config = dict(
    n_layer=8,
    norm='rmsnorm',
    rope_base=1020.0,
    rope_fraction=0.25,
    bias='none',
    tie_embeddings=False,
    parallel_block=False,
    init_std_qkv=0.0168,
    warmup_steps=0,
    final_lr_fraction=0.0,
    batch_tokens=131072,
    train_tokens=848600000,
    steps=6475,
)
Each number is 128 + 32 x the weight over the matrix's rms, rounded and kept within 0 to 255. Layers, rows and columns count from 0. Numbers have three digits each.

# down: layer 3 MLP down (transposed), 1408x704, rms 0.0726, rows 824-873, columns 440-527
# gate: layer 3 MLP gate, 1408x704, rms 0.105, rows 825-874, columns 440-527
# up: layer 3 MLP up, 1408x704, rms 0.112, rows 825-874, columns 440-527
down824:121133143092157097112180113129132145132128168165076117173085117101162130104061152163092136131103056154137186112112154099102132110151157108134122075133108116085149158105084135156097138176130147142084167160132112090124115116134102101158158153169154194098050075147125
gate825:045238207255120098013123115074110152069202134089125057186165120121157207013102080159113177095071215128244237241082160206052207122053255255175175110051149121145222137202035249117067128016035000057235050177116089065000204088122141121189123083011161089153054141078155
up825:255000000000073207255244255216242075166000144161057253071125138117108030255167246113191000179204000124119000021253176038148000047255000000115060170255164179060000115000222000180199254255255255175000135060175255231255088255084039128118108141255092141124255087124061
down825:155093106063140115204150153157172127118063127144103177094130152118119133205130153176147076150128085130155089155164178081096143102139100097126117146166138132105077138082167063174161153198154191115108112137121168147162170155114125112136130103183106161130150127099109
gate826:128121108126133156112124154111140087180136141174155109154139171103112146146133163092075143123092094054123145134126138140147076129130097062139109115136121140101159131117146134128082139078139073157084154133156076151161118067137088098128083140117072106115055098112120
up826:086091150114145125112149130119140165085162070145134066122122127186143093133172126140173108147109146124106105166182182147144157135092203166165103207156134071123140125100156100111122108157106133137104174130122156118140120159182111138075156145087094158103128151153130
down826:161075123132130146113117174117094098129147106113143161112152166156122096141143120112142135128135129119148130139071081146123130156070149118146156119143128160135137126124130093102153209136134110118147148125070124121095206126168126090151067146183115165097135151163124
gate827:132108121127074120069129174091136136116160128166134177079096116124155151142076155110126129110106117146149085156094108081144059113105062094115106141120118134191013151075118144113164145150058087151120152104167104111107101132161139136090156150169170145121104126142075
up827:142134127179098120111096124154184118099168129151141193101193102123083146159157141087144153133155178163098112143172088135102104120142141168151202138102174039200082102122090132200170186123172120164135151123141104108159131121104132123107113138067169129073100156107118
down827:096155118107127144128125191097153136133120118148185139102148126159124084169137122135129155117166122122088127160159121104118105090112129147099178142042195143181142098067122104132100160118097153123097140127190137105083096150152089181141101097160140072144114165070148
gate828:139159152164126100146133108132118149122125086154120138060157077112142159055126122057057150071140142148165106131117179195157158118096156105212130107089167087158125123136085196158126095127097178128129114140119169078132130172084121107193144119127125128189108147133118
up828:130113141076103126122161211114101156134108156199124192092096123151144141081061121103056103167107141103164132127130177129150176180168130157128137115094095155097178176116127127090118089148123108082164132058098079085111156122126126086122149165111129161123173129116144
down828:172138096125104108154078115077140086131138132121107108146149114098133163165135093099081150103152139132141155171142073140106096101113187127090112103153105159144140146152134097202090146121134110142115135081176152084100108147109160160138173131179138107124154137099081
gate829:097068145223166069116100110136104145086145144099172157140115154131141165135123093095166121141085161155107150166101143097100119131131124091090162149158107099163090135148128123131107135120126126141186107160068133096131193109191081160122141120174141205110201109148105
up829:103134085114130134142127159122122234103120144094124163153113093184158128197115078167105118155090128158103155151151063117154112093098152133196129118094087149148129062077145165156163205100160045110125087166119123160119161119171201155146135149112147132121135115190129
down829:134110183130095163123117088093113143079147163135104141143186087091176169148070143104175122095135160103154104058156098130159099108059076124121102106083123150112171127158107173093077127131131151118110117111137074112123173118127069150150177159153123091118164063088077
gate830:122194172104049171100069169099140067138130177053081150105137069143132119083133166083142129163075111146108144196150154146170159148158158120077133106105128147173103117113151160146080129114096053149133108096045141155158100093136115126103147218141100136163060091175202
up830:132100054141110121131122171103140160132140123087105118190123169131153095064156146142148143194171129090077118144118083156082143125128158142100167103062128132155103113104128117208124108132071113130122106092165110157096120124146126147139191144171169178166141153090109
down830:126133097166168158127176113130080145123080147118169053100141102100110123146133105185122184139177210068108120135161162106189094148121154130120129117125187136153157112083158109125108155155109154136112084138136142099093114199078149084025063108148149079065153209134126
gate831:069170150088087106105144149143058147169140185138210134054127120148083157119131125088159095174156166097119167095089147070150105158135146142156100116105092049170159129143105138111089089123152133123109152137134106122099110100109047122191155117086113143154098150158154
up831:174218151113120111180136152098105141165165154161124160069107136130090180142097193114092186123118118128174074131155139084163152150133132176091112150129135088128142180111094162080155114112094112132155158114099098198173108118129140094118143096096118162162113167111118
down831:140127120127138130060148113052178133161120065101098144107189160160141143101042157163114105159139167156107088119167114149102138160046088126032092137202179150154154130083146141065182100141126171130127085117099105128168086129100123069161159117146130103177179109089143
gate832:187100138125184083178146115129064151169142090136142142140147138177153104123077170146124118175176155140115112174128150069113110135143137158199131137149225109136150118136134105174146088119106116101141127179158108070170133100114160131121151131122166142183151117095118
up832:088107134096155100142114075101161144093077101091139136153138147109113131156133156112118148085128130133082159082180104113130116118138097144098127168171177090182089116109133134142119120112205119163167116140126135082117127140151157134138118152156114135158119167131144
down832:143117162109154146105130086169077168186116128142102078110123148129106131161093105163159179123103118098173117125051169100158084116121130118144099126153158105105097148106117167134157099176133139086076171126087112122068138119136123084126104150115115165134089126106051
gate833:142163090139102069097138128109081120122162121156127214154145153144067103152164102118136102182112150141184131156099123120135125126107155171110199145122112092136120120154096128124110106131142144134093133055141111101129100167104151162093127121168149206145110144117166
up833:099181165135137113098128110097137119113147170083162082085165092135140120150100150100096089146122115136167178055137149111134137148135145089120153193165084104150107140116132120119173090096114162117151127170100122157139162168124150107135158080121146166103098125126164
down833:075134153134145126134103136157154155115153099132127120091208073189114150172101077079174134110218151127151115132155140092088112129225137159096079105116100154147115136142137160068085155190096125115142156111099191144193116112141120081144105190080146100123166101179132
gate834:159138152141143127194137091105133048162141138119180027113148089172124114184107148116157125092102119171165129117182086072174128065174104191170113170147158173139127136115203148080103122138123121103144123158127081135126123145121151097111109133162098094099133145113128
up834:070108121130125204100160155180118100146107113161075117136135104084063157070055168126142164202157114083120114134181190116162147153128100084155135094125130068143160151104175149101114142126149130113100108170119119084150146118136148111063071131136099144156128096081088
down834:128125194099127122147131155082121126183154113124156076131109166087124178157093062083116126111099112109095108154173111149099092138098093163138158153197109122069128107144150123102090150178121067132137097148041124071137095111093141129102146090177124115181179146112108
gate835:080132145109130085129219114132123129135139143101103136141140068075160132147126102117121141086106134137105061172152120179092056174184107106127129117098175148151143167132152110150118164101104175061117126112103118171151116083108131127154087175107112153178131060163041
up835:151133079127160120085077111076082131094187120115159178096153142164106134162135154150122119165132158081144139143131180097156134124144157152124170080120164130117103118177107085129194122094104110207107097138190122095200221085134121146097113087130167147083113062102149
down835:080129080112100148103108181107158080155102170138102089157139107155148164157096107169105129137083170120107152064097074161186154089097141078142137144094126127122136188115190126143121117127097147186129095154181157132125090150119102166111102096126116073165166135122130
gate836:119091160128129158112125136149151124239140146120108124154135112112105172109118151088111128089137166138069138151032166101154126112160137161120136102082133149149151153089164091128145141163126148170175093086064103151137112094149102123093105107117076153140131102130212
up836:091157183146208086096145133162135106117154117115130127088090176119167109124117122143155065143097115104125124148055170119150138152094122199204065135075183117132101108114112131134107097151175142135156129101127138132095132099180120111138149141111112121160173103120212
down836:173111152169059165126097146132145107210130124095118129180123107142118159079100141034165098045130105229140138110115146107106155148131129155118089090122081122123112157105199118131109130068118123169171167135085111151164141177154102145065086165160119056125176118170127
gate837:116102150100083055083142090148135086079091140162154066170153103126101145140173164172084126187176138170123106180156124065103120125150091094151080122186146182157092177054125125180129153107111156143156144128104170195133152116176103110137144102130103129206119107144154
up837:097180090118145156148083173145143157117113127098166105177104115146149153139178097121123113183132116097091160203136116040109093131082148122177135189164112122106149126186149097104094162129132126117097157098140140100147101089135165145190119108122088103170093104143164
down837:106116154062075118132094164158129113136147165124068139145197167067141144167132129146105166123119122147134105082137176157161108143166128146186132154130129075123127147133093134135185111121138118158099121125146142159106086124158085127164113127152107117135154167155132
gate838:098140073128142163144112142098110160098115113073145127152184090176153130111107175117145143077159111065118108146138087133162095140130083154111114146124133096137065130135173079153146076109082168115067100171104100128105117079134022139174141074082134168167118108145085
up838:094071129133183223078157102180132094127132153105156116047170121128124169162078176176149110097110157123107081130142036157087109148138145117162189149120092153161106164119108165139111138068147124086112094129108096098156122091089110118108070114119118117133086081136112
down838:161099145124142133120119194161074132162135083099107118121144146092118130075072166152175074097165042148151150137147123159122136172126065151126145153161124075097115124156121039138098072137106085131173131155080123102131131130076137135114150149135070142137123142143138
gate839:072133126142092135114124114155122185115106172128127119133140096135100113083171129113093180087109132147084162197069130180124149096177145133157142071145145152149126126097133165087134139127127131127170153113061116148122115154086122111152095131130125120113086078136087
up839:149143143137128111073051078101173154146154145139138155105171121159128109088091115150123144150058118124139123144142177118166128148093095156154050100062119142150118117138121124085047121113173072152126136091080130098145087106125143125168098102136107189108124107099078
down839:057134105147095159122077172127118163098104117111079102132110166131152106150109089182094087138146151161134093224084138111132144110107141117163154073134161141163133132097128111128128120152145140047111161186158192152091106107195151157112100119130090154156089112173116
gate840:196194149164114120155101097124154145073151136052100170120158177115125113083145074124150105161146106172126151163071130118120110166146171153118090148081120139145159111166136148120129093176123087096186135124113147152090054071136111152156072127115101142109080152129114
up840:173199129176167158155101108096157164132188121067166125164151109129095145088116077110114111135118180158102155100143118134179162184094178161112143147139122130175149097164116094153089137093182110131092172175150104159199174059059146143129043081145110097110114147146116
down840:153172150162136056147141103106098156105136099106116130135106111119092188143073103118127118179127162122049177239154111203152179188181078115130119120047136120073145110144108148099138095145201068132178164127099101177135095068192182147122128132152150127144170105113096
gate841:149119134179089175112108142111136141145093113117132094131144073143047119083150143124111116119133110111066139117167118144116080135129144064130181145157156072099085082124136100123164192208122171148112116163112113133092129085179090158113117058131128112070151194114147
up841:137177112125116091151132162161165174169058109068098112134086184117223096168120075160188145133071112107101086083132065119136167117087156127144096117048159143091124210138048140086123061095084145088081126131084199141150118180088107159118151115164093125147145086126087
down841:122087138048146100149171156121062156191150130139112098147128127097170125164153096098152182117118143139144205187146094089126131142184150104174174101195174071123170183139125164126119136101137102148069096112173158079048140139126145168101120215066150172115148100133120
gate842:165125141179155161136126107113146088161163108103149121140102137135112134159139133146137151125106117154100150160123172108090150139092092085092165129099147155153122165126146138130076127064117112156127106109128104061126140177169166164130154139191146101161080111143116
up842:134060099126155182100146130144134089103121124094143136099159141071114113067143126124124141136151113095126170065145122138136164104166092120125105139172091156066134181113104142158093158148111096106095137121160100100115130094119068088097107142077183144162143154110139
down842:112125112171092082092092134144130147119053131079089191104168127083142116146102129150101180130156190139106141140129149208126093206172117166110137095111073161204178101100144122094180170158095071121092179116100130155226135133189125123122195102134167068156088072158115
gate843:176113099144112138094122108077130149137141104126144177083162145066138159168139099071144077117157150111098103134161116151162090106111154104140090086113131099100107127099160149125125131110166137153166181142121168151077121122157115131123123122147084101146118154139173
up843:085147074079108135162148166180146103089119129187141095087116105162100121092190151204111151147126241168117131115112172161153122172091129127099121117129092149132158117166130147100127109151095044166132149148135058087067143135025171083118181114069127100113153171128169
down843:108175120140129139117129145152101149170158099157145069124114104138163218121119114120163084166109157099155127077137173146169148080165124118133144149104091107067103134117151195139129176110093107086165178078157099138123085158126127213131161108140171111149037176110188
gate844:089171085178115154144079131117150113114139128161124173098186168154117121116104123115087117164145119137110159183097146112154171125160079146201072098096130158147145145123133078117129150126180099139124172090142184128111126164103137114085121171120150059104097087127149
up844:136191110140126142093083152119136158128173127103124085143001125120146080158186100127123065152083100131105074112085142146120120162126133104186123205125118133143073206106139183051154123096062178124125095152144173099139095138115118105180130076149103095172103154090148
down844:134106133102151105144148077166117127127176144122151082106102108150084091100196071111161084123140171112120117182172167128115155134134107118187154134097159074137128117091102090123157104118101109108120108126103162031141128161176099154129147065174141112119088126099062
gate845:108046111112083133135163102135110168157151189117114129103191175145127065210156121093121119146127118112153212117152138100159113088159112120141135118169147139107121179182113110164078113056085169116133111183175173130102143170143140141111093055080123191101157142140127
up845:088107100080204138151152164185155164152078167073101152163142166186168132151107116102149139094150113141101131074132163144067079140118154138109189105142052114125134157168101189113070102142120104135169103092130180097144142140106126139118122097134125158111146157147155
down845:176097084136105117052121111114153102171125098103130136142173132140106123117153144071110178176113106102158161111169197076105187135156119152110133149112223125136162127092110037152086094168109129116110154135129129137100073113139163120123091147129108135085048086122080
gate846:173098170157164134026104100143106099149162145148156072102111123108176060138112102126178124106131073119138120105172167175120142155148135202076204093084102130162140134166115161100130133160140125091108125116129089091078144089130174121096146164101139121130150152153161
up846:064082113146154170095167137145189127185150092133190129130068135144123071145129124137107135097136131146141086051111110148107140149147110175095110137188136159114132151107153177180125134130130122132127101180116147144120128113157083160085162170086126156100154176103117
down846:168116077136085144136088183082168153093140189123076076126139124169080197126155113105100130121175113161101166123117104111074118156108148131098147132113137071103148117161105147141076149185168131146144167168123137147155110089188150118100110063132111132116119094171128
gate847:126116102142113086119126106170070102130136176130089113165082115074146221103151090111164122159089123111150107131166149150082123140202079125100157133180145114121138129139110128134105120121114102091122091149127102175119128149068144185141098070145117165137138081088113
up847:139153079124092070162070098152145110123110149149168115143115165124076149183108140125135119127125148055095102105180130148099112053147112139131094096128151138139176134126128112116160149064110087159130075128176131161143120184067205112123109183167182135178041105130135
down847:116111116114154175160148129147113132144155120181077074129163112099088101145098163137134061130054145108158107122163106103120213133105165155106114169115156083155128101110156175152139172122140131142154164186155138146127083115131109153147113140134148129098142148133148
gate848:096117147196126103075098162132072101078111163136149149116080124150135142095103158134184130180152179093158156115158187119113173144077138070136045105134170105132157047049127097069157162137148138162160090136126138029096096134099159114123100143158123120064125149073130
up848:134174112129147124153127074120150124116174153115107080129118135130196153094123152116116142108136130116189180132102140125058122137135084097133139119112153123092083091064151110140129122161143141125181064101078149100157103164126078105134131144127054193126137142119129
down848:061154146093123098087086158082122147103099165053154118159103117165116131102108164208140198127137151083133141153187106085088123138132067098061071129154157150101122137176106090094102097169116084142090089121134155080116127183125120137130121157182151162093119119134151
gate849:116130177160186090098125138167083149134158114102165150151114154130096155156112170124101096092128094084107169125141111144156197168146065130186073064085138140154124164138115204158159177119164143151085143194123135113087084050133167126076165076159124094129193132093159
up849:172151121146165143173123145099142156144149171105141118084156225178164125119171095121134183175121121154094113093119133097114143091153092146115133131162168115174076128151133159120149139104116149163134138186102031120111117177148150175076126154101161191112060122094164
down849:158159080086161153094132164088123069162066139121056137154177159145128146125080063136132070134153170101139097063179098101115124142106119132150124155165114114173132054074139164153106092133140102108164156143059072111134122110185121139076141147120133124154147135117140
gate850:116152093110181148166137131154113141080172112127120134156095111128099131106143173146014146126075133135067168176113132120108141171112096133101150131115175076179123091125182085128125148151171149058190140109149108112046149186154132106156120172105165131089098122151150
up850:108174099051118091128113130099096222155158114129086089123115147140177151113111159141133050100203117134103091158146099158145133159119146137124142048190126109119099114154122098124080183065143150163178123130181099146130142107073097144112160123185096108124146127148098
down850:106171238125032087121100103081104130153113161163132138074135049150141143149137137109153162121172136117094148141203120120177112161090150107099126104162082126165146105149138137116124111096131100139132144146122093145188089129105100085096143031150133144202155146097139
gate851:165163117118133053204143139172099141167135091168128163159052125125134109106151099121116123146104144146080131108141100073159108169095151104106097147109148088089143163162141153143102089179091133083071172102061085167118113105086117092105135108134081116157149106152106
up851:112104100155158133113070127094141130144085076156148143125203101149153148144119105157207151159118151135124147104088060151116171124138147170134195190088160135170106131076159122100120166177143165121165117129163112062166026127146126180101086157120104108109155099117168
down851:106094114154138157164142131128100108139163090155093132094083143123159182126146167068170078153123129093140124182104207178148161112150134114117169138162097122153100071180133142152124149136147143174173108162230168115043186162119144092136086153083151133124110152118121
gate852:167168184124074143172126143132094146151129135072120068042142191102178168108094114101087116138099147105122102120171133128167097124155080073182184117175085059119149152094154151107157120121106139105149131087108120128168093124151151136144107107120092158100150142118145
up852:128109171123153133145151115094056110108110161120088091135167101152119193127087141080139105157199122187125108136135138088125125155143055147144126182155156050112153131069158163087107090122090113116117112126144106149103090113157212123153177079133141157089086165081107
down852:176074145174074100107133148151169152100065103144109102103100087174129149121110119078122108084123141116139167094166126133160098153144107159124076138135134108182168189097126184137120091042133136133090099115128122113158140105117167148127158104148078132067130093106148
gate853:094165082218124140060158136111127112072088192173097167126144079149194115132130080098182147134104112187014141126173105105084119137140146149092050137176143139111145090166090180124142162175135110129156114187127116104163097060130111105075150170160107079094090147100084
up853:097100114113138184176123147146097114109065160183111114098136096115140141214115127112159135134145171074201100157185147137078048083137126123137134097105155158135090094152158168105148138107107078101136084131155077140110151085100154086066099116082079103142057103072094
down853:069128198120137161150138084086127093127093164106148135082200185115180143128168090094139093106101185076122143113114116116124162131124108174065057119139158175142155163132132126157091082127121129045080080153186172123135178180166140106104111107106147097130112113130158
gate854:089058134119101101177100154169117128169153135076064140140092134089134083137118142086089066147148148158132111095135151114100134168134146133124177117122120160104085132134138198077179107118174142112118168070143111137136182169089174088063154114133174131142201075130099
up854:087140113121115082122136126104158193138146167107103165119145145143089121110140172163140181117128155146185155108127135102143182119140158102121187163136122129100083069141166135150116071139098126129154082107130141167126139160142161119126090165139133113145138138209172
down854:152135149169118155161123141147079138079136091134110114120101112108139109128104106140148134136162073127086152164152183096143114152113147076112131122151160133108142156121147173138132187135164105102159205142120127108061131097102145131124112142130140071144127104121153
gate855:169137154158124126098082117144177095085149125115113157140095163124092160134115124128145131101108133130106119132204103109187155110141148106159178129138157159125084101153095120108142152189135114109095107171080148132113116085147113150166126159146086091105104158103097
up855:064123172102139142143152121072138172130144097096126075126103094155153123188165180130135106133130135161097129126118096101172065159067173110088132146117117142185115150059098171133187139122171133157115098105108141135169082147146138054134163105089164097127125090141080
down855:134098176168137119101091134136122113161125138153144120098172151124095159142119141132142085085157156182131115110115114213146107110111146158121101135090172166040119128099092111099135152134075076135126181120130109088151104138096107108099105139145136084081122115159141
gate856:060107193102128129127066165136131123126137102124214058110087152157097107095130117099146165135089090102084150115131137176220135145168084157148127173117169126158153158137147142123133108124124094139095153122105115132172177126110175082158093161101114140099079119154136
up856:142162141097112126125097102104151138130103111142120084156150083133123173154090163127139115155149166131207085160109144096108086133110123109047096157149145093111125088146104081169063117117131072164128098142170127147149174112111132152113096145125111170177117150092081
down856:129158059112142085143153157092066154176119119105132176137133126125118156122160090123109090159083097149079186079202124164115177121138109125146140053142135157142094102122151168153111146108177115158059136077106146138151178136084133153155068127131140120107131074153109
gate857:121124113150110140124180109170145167122092110174183135145116075108154091151145088157156111122067124123115130097148165126157164129106077141163089098156128096127117122186169131061212160104152089092107144150089147139189117154074179109151144099108168152095103163108136
up857:103133138042111110215113150119153103179170137188100143140167101168085158149134111174088147115127160138126144134115128170107113169122069074120106141098104108113093151127129169076107133145169158089102124198183166084082113089079145147149164124133126139179135083135112
down857:089122092172090088207171133132181149104124106124125174138187157104129123137128089124130135089115192101096116120111116154130118173090117120169117104185074177096113116122149133099162205097112186114119126090115154119170068122082134139167149085090090142112153110042179
gate858:147114132138113090092185095132159126143151145137173122096113101117146148141195118031148113130079144149073138127135116141128086069099200097157120105082082092061089097070103185130108149116133126200117128053099191199092060144121118141163085104070124173180128107132163
up858:133097086080094126152197122136125136106102161088105098088162089086134085133052108149176092145141150095177135041154071130116180094070141134080162143079123174176117173163162177116209079112159150057113161177153134112180170144160136113167170142167130161099137103155108
down858:068097147123055132100155118127161139122079099115093134024199071121069075151162181159144152120133142187157112148160134115113140139145135089121156169107163201125113185134133142060124095171130127146149061107130160116140123103127092116187126102138138120129126130117154
gate859:095132144131160152136070133144121129131192110094126142120146104167146131064101118126082179165155174160028147095161123042082117163166115145148157133069142146152142074186189160108161126141138150152169118146171125126124081158168134091133148143165053142131126128157151
up859:105098100099095184117176080107135162096117136130134165179150141126131125119088093151145193126152189145073139071180079103147147111120158115199097106145118144100134127170172121127156094162141118154092128144134097133124117160154120129156135160060173117118163118099110
down859:138086169078060135129093185120189178130182162157135174081087141121120145090096109100114141147148143136055105166146139075106097086121179157091113102101135133122150156077122147087080150095143125109130138088164097148112111152097127131171198109111149129113168072121099
gate860:191117070169130162149136193116165099114108158141131176142110138136125148132123103071081140094092133117140163071115088126151208151104076141140101152124102144109170144123096127118158136143051183151145144160102173176089069061135023083101145184099128032168102112117181
up860:136125118128172175128151123116142154156136077118115094156145142137158093150108144120149130210142110109173108159156150141132108143103102104131122094150143111170156084075159088148153124086091082138142145107139144104116186183108127153135112156160141152148109105190088
down860:175152107163138083182174185162133127128127163073136167156120106203144136125162125115171198164128126168166091112142154121129178128136120209122181070111115092051149088083116157101109134107129158132156141120145147217153158197062112112096159121100095141130133131103059
gate861:101119138090110135114086195073088084147161147163221147139169098079107151069117113100068151142185079101091118138138129070104104152133141062157155108067108142129147106120122090087134127133078144133124052137114169160118138104086127166188139089138141091085119128097086
up861:136125146144142106186087148144146106173157149170122152063118102202087183142140173155109124128112154100115086119178142113163133093158113064137137121061097107166136078178017128149141158140154120153154137144168189154141110087131082173141115084132143132090122127185134
down861:086096095156128095117159137154096114103135128112196113058089112119109186086156112148121165102137102099122102101134079109114118185199136135128072089114117087097124192119140158134080152143129153137080139138145174083111103122155150139106128134146157134138134156131107
gate862:132109188152174126111126128169127136128103134084159101066111109167121127121166114148151143149113079161088170140128175145101156119115134152132181117115147167154150186170175162124110142141108112149174073150173121101146094162072076090163144190140087143122165169129104
up862:129122158148106109139105128104153149136148086163120128108074183141153154105174118142151203112135147142142140109117125134171164132136158165196124149118176117174147137133115147189116153120103202104116186106143159099203136085101113119130157214129117138116133134151057
down862:122115128130139152167129126149141096133081208097144153161148116131179128150133140191183151190105150125129127101130134096152118106106166136171098158119103160117153129168125193092142125157102166121106100082134110131115165170134120095105132150042114151192093150117071
gate863:096133098114162161165138149129149074114118116116078112074105167148148161157044147149169160171154113076142174168127092100150113074160152165125117082102115090120156118126137099138117086081125119133077187140102122115142153105096079127115167166165126101167129105215176
up863:129109139132149162161146154128136150108135105189126121120104106145126125139118132153132152091185132103180108146138086156154100078170144129165170119117133099141099084093112101140147134107136105097114173155165128131127133119116110116140143126148109107166153103148147
down863:188167147131157151147091155131124167114129137118137156153101108167128156163119127095105180084111110137132146071088162097121134114150189142112125138078108164126098154140159067119139109159098102130093142147119102058148113128158116162090177187214160164143186109183083
gate864:083160130082135146134124091122116114142126145129141117146163122116161120082145070156099105126185062122133127135096190179089072120152144187167087117082119173098127120109064164187117103110128141155117099100193164102187109148127186149146078187214104139135060202119151
up864:051132174173094135168102113161097072115148151105129093142087132171115095102131129083101092075114174120084227123058148129171137144137078051120202119099163110107074138136142127098159066139134135145134096111159125058100130117118108073127136122099116079133069078046147
down864:065096148120089111178126116111093083150110120134147114091150098197079139086146086148135017116130123088108100139091144130038114140135143084106115149167200135109104101187154150150121184110144085120127144189164098121089092162166157123109144122111118158079061113116144
gate865:111141121094095137173137136062096143165156124153171165112082081126158134127113147105160143109144162183170157083121103162127120081103142161139142165174072116172158173170129137125125078158158121174114147138156147173154141154096083117097132090132116140096133117148063
up865:165122110109148118153117111089142121136100124150085148135123154126118119135118144139080198112127099191161139168112148102116125177098113057122120178103121141189086165124133143134140128173166111109113105171148135067118137154098120100132163191146116140169083096070145
down865:119098076155124120095142152167164120044122140141095096210114080089084151125131151228091104094121110101117176177139134158177111142148109129173141166102160137049114127123060107124084156117136103172139102128167139044114099149073147108070144173099071100115168094123080
gate866:079098152177093122131144097077114149100108103131100109156167086119141151164080132106150124155133175090140052140133166134123124135128187148094157106055090149109123147134102229141051092076143120154113149078148150116116136136123166144107151100135115175120135096108141
up866:166117143147111153135163096084115142104161092166134140154176095095107107145159101132105121170175068091130081107113132130096094145115178087081139095094098086124169128121161168129114137114073133106103130156104157119092124120109160112144140099139188156099111108118140
down866:149175085012145158117141117159125140096132119188155135161127103140132106115151109189095113158114139163052174104137132102167089127124133100131114099127141172115114123184063126120147146154155161135130151125156139139171058169112121160147174122108128115135135086098161
gate867:163145128107162106186148146083172145137156151101205147113138120106135152133147127089139124141096182111110161196112126120129127124184129140160096129133158174133122134158156118131180129119085100114179124103129093126129175143126135138067100057126107124177225080136147
up867:147127073135119148150140095148121103134164150096147124211101138081107107135127139129126148126179142126120110183101086087128100106174116124180094148135188136108123192148147140147127131117095168116109115081145064121096134153174086080047149160147046115113167157101152
down867:098161095166111169153097119107167037143128190103095131182098115119151135125095134085111082121156085156141110100149123159192060133100118129122089154201095109171083127200114107108136100196136125144166106108136157143112051182177153094136149139134087146065148078112151
gate868:185162212087105138100142132107167116098098159123160099153073167119180154087067130174116168137046107147054091151153108118089102148136141132184096136137108117148067139161138073152140103115175157101072157172095062155202151092105147081124132103110111101074168139158131
up868:080095106110065077143111119126077100139123096120111140080191108107112092144163089104150104158207113151151167111101138131092197152099102095143145103152133132149147165146136155098046122200151079095120148129121141138123138211171138108169098139176118118155080094121129
down868:116133138124103133145129122075222123088136157132148093127088165107051114154164091116109060139150146155169118199169131117139127128202113126116100140111107143135101116136151123112143158108142100144133075179122135065073173179147176127152139168112077177133067095154160
gate869:170214116135134079163185104089079101091078142085132112075147126149099111074115144145182130151109091101053134158052163161136160174087135182138126141133140103165127204174143128129106149130130073192145092157125156178143220201127174138121138119158137147158112104086154
up869:064078188139099109071116169191156110120157130166101123222143160099140110167119168167122130101135129081151097114093099100137163144121091162151127085105151188150156104122124077077116131177134100136152159127084145110143076118125116127148112140119121089104099126179093
down869:184096103115135140107112101168140137119178083106067192114154076138188147091122128156152130162149135201109145070145162142108164106106117122143172143159097094138145135146131088140136118138112127140150127100074184109126145062120071130116114141102163145102127145104117
gate870:107121124123101160144200088136145112120094130168118136132171133175146142171184117072120121151086119168141067121125106103171123140094145135124124130108107079088108080141179124111185117109097143068129162139161122144122130127168132174057099154125129120042138115108084
up870:120120160180098124069186073112090194091136143135108117081104106044151165148087145140121134150079137142192159137147123120175092148140170128114163102175155068106128135099121124156117160187086156161113056120114135109162129116172191136134170107147113111153149123131105
down870:127141112109123165145088154124132124104151097093050146177150123050077120123069139135096088115117124162141066177116066162121085183125057127157180085091130175144090128156127184150110066152162132116152167060168110108106112131117140156148131175182097085114116129135123
gate871:146082120104128085134124148160091141150168100109132044138107126107106133143142113137177079127136097179141110112098179040118161189127091157140153159152093168101103139143147170136121101094113130059151076070107105082205106139125085098126085143141167194135141081139076
up871:095107170066060088111088171121141182099123074164109146136142132099114113128162143196167110139138080155131146107161165096152138134176178162108173137073188086079112153098115156101109176103108155180139055091115090094059105114130129121128131167153168175170086169102072
down871:118144078138114148140144148121135199179091137117088112143106115122129105147068076085132135176137128167087149168116115118135176115086122138118119176200115170137164139157074121116130143197126097136174119161121128211205152153089181132093050136176142146111130106184169
gate872:086106163103114064127128130186124099145187186163132137145166188169123062106123170122122125089111115127151111145063171138192151157113186171063139171174167108154099126159139119133144179182167092165159138131085126128065119119085084095130060139158167163156059149097101
up872:134135166057132093146116075094143135125176099100141163149089139146091146111141129128164184116127086080111156113047131138051126110083105137143067086110151166140191138164152110108177218170157155173135112098121115085134128171106184168131140170084156125120114144106116
down872:106168088102168126081057108139098177079089138110088140111114158183122080085102168127097139192165174147122162106105159066141076165140171156120145077124169126103130094015140147134163171167119138148107136128082137157133139173116062143184117156117136095143136121178201
gate873:123102175105094102088099119170101093172130184103133186128106121108096078129081078101189065082091120152135135170124130107099098091168174133189127123132154141151127126147144088099129193143096158178124122100106142161056117109069133114114159152081120135113189109154115
up873:126125156109142124112150066109129087146111135139092167131120171161095116159157097145138131113102109130113168132091146107155091103192178132150106124139216128098115116119164132121178183099074140054146092059107191122088068097084135108134162135172157094188178121128087
down873:116104086145148184127093137122132141143161133152140207103132139189144164142059155164114105091136156174131104053102152104127103073144140133144140096150114109137111101194089128120181129126126163129117096112106126106131116137170177090170182161071124122147102147081138
gate874:092143100139136146134104074148184151146115171158134119116139174056115155167143069121131124142142171093155108127133154165159130123157112083102176195162171105123084134205153160088153147168120148162164183150112139128153170127163140125100076130109131150110153134170075
up874:120106080107120117121135136116177131197064190184120118109150115115124116107165166125161152121121141145136113107090111190088076074105080139148137121153155090130150098144146109146148110092103154136103119181102099124120160109125093088038139150175108157138124130063119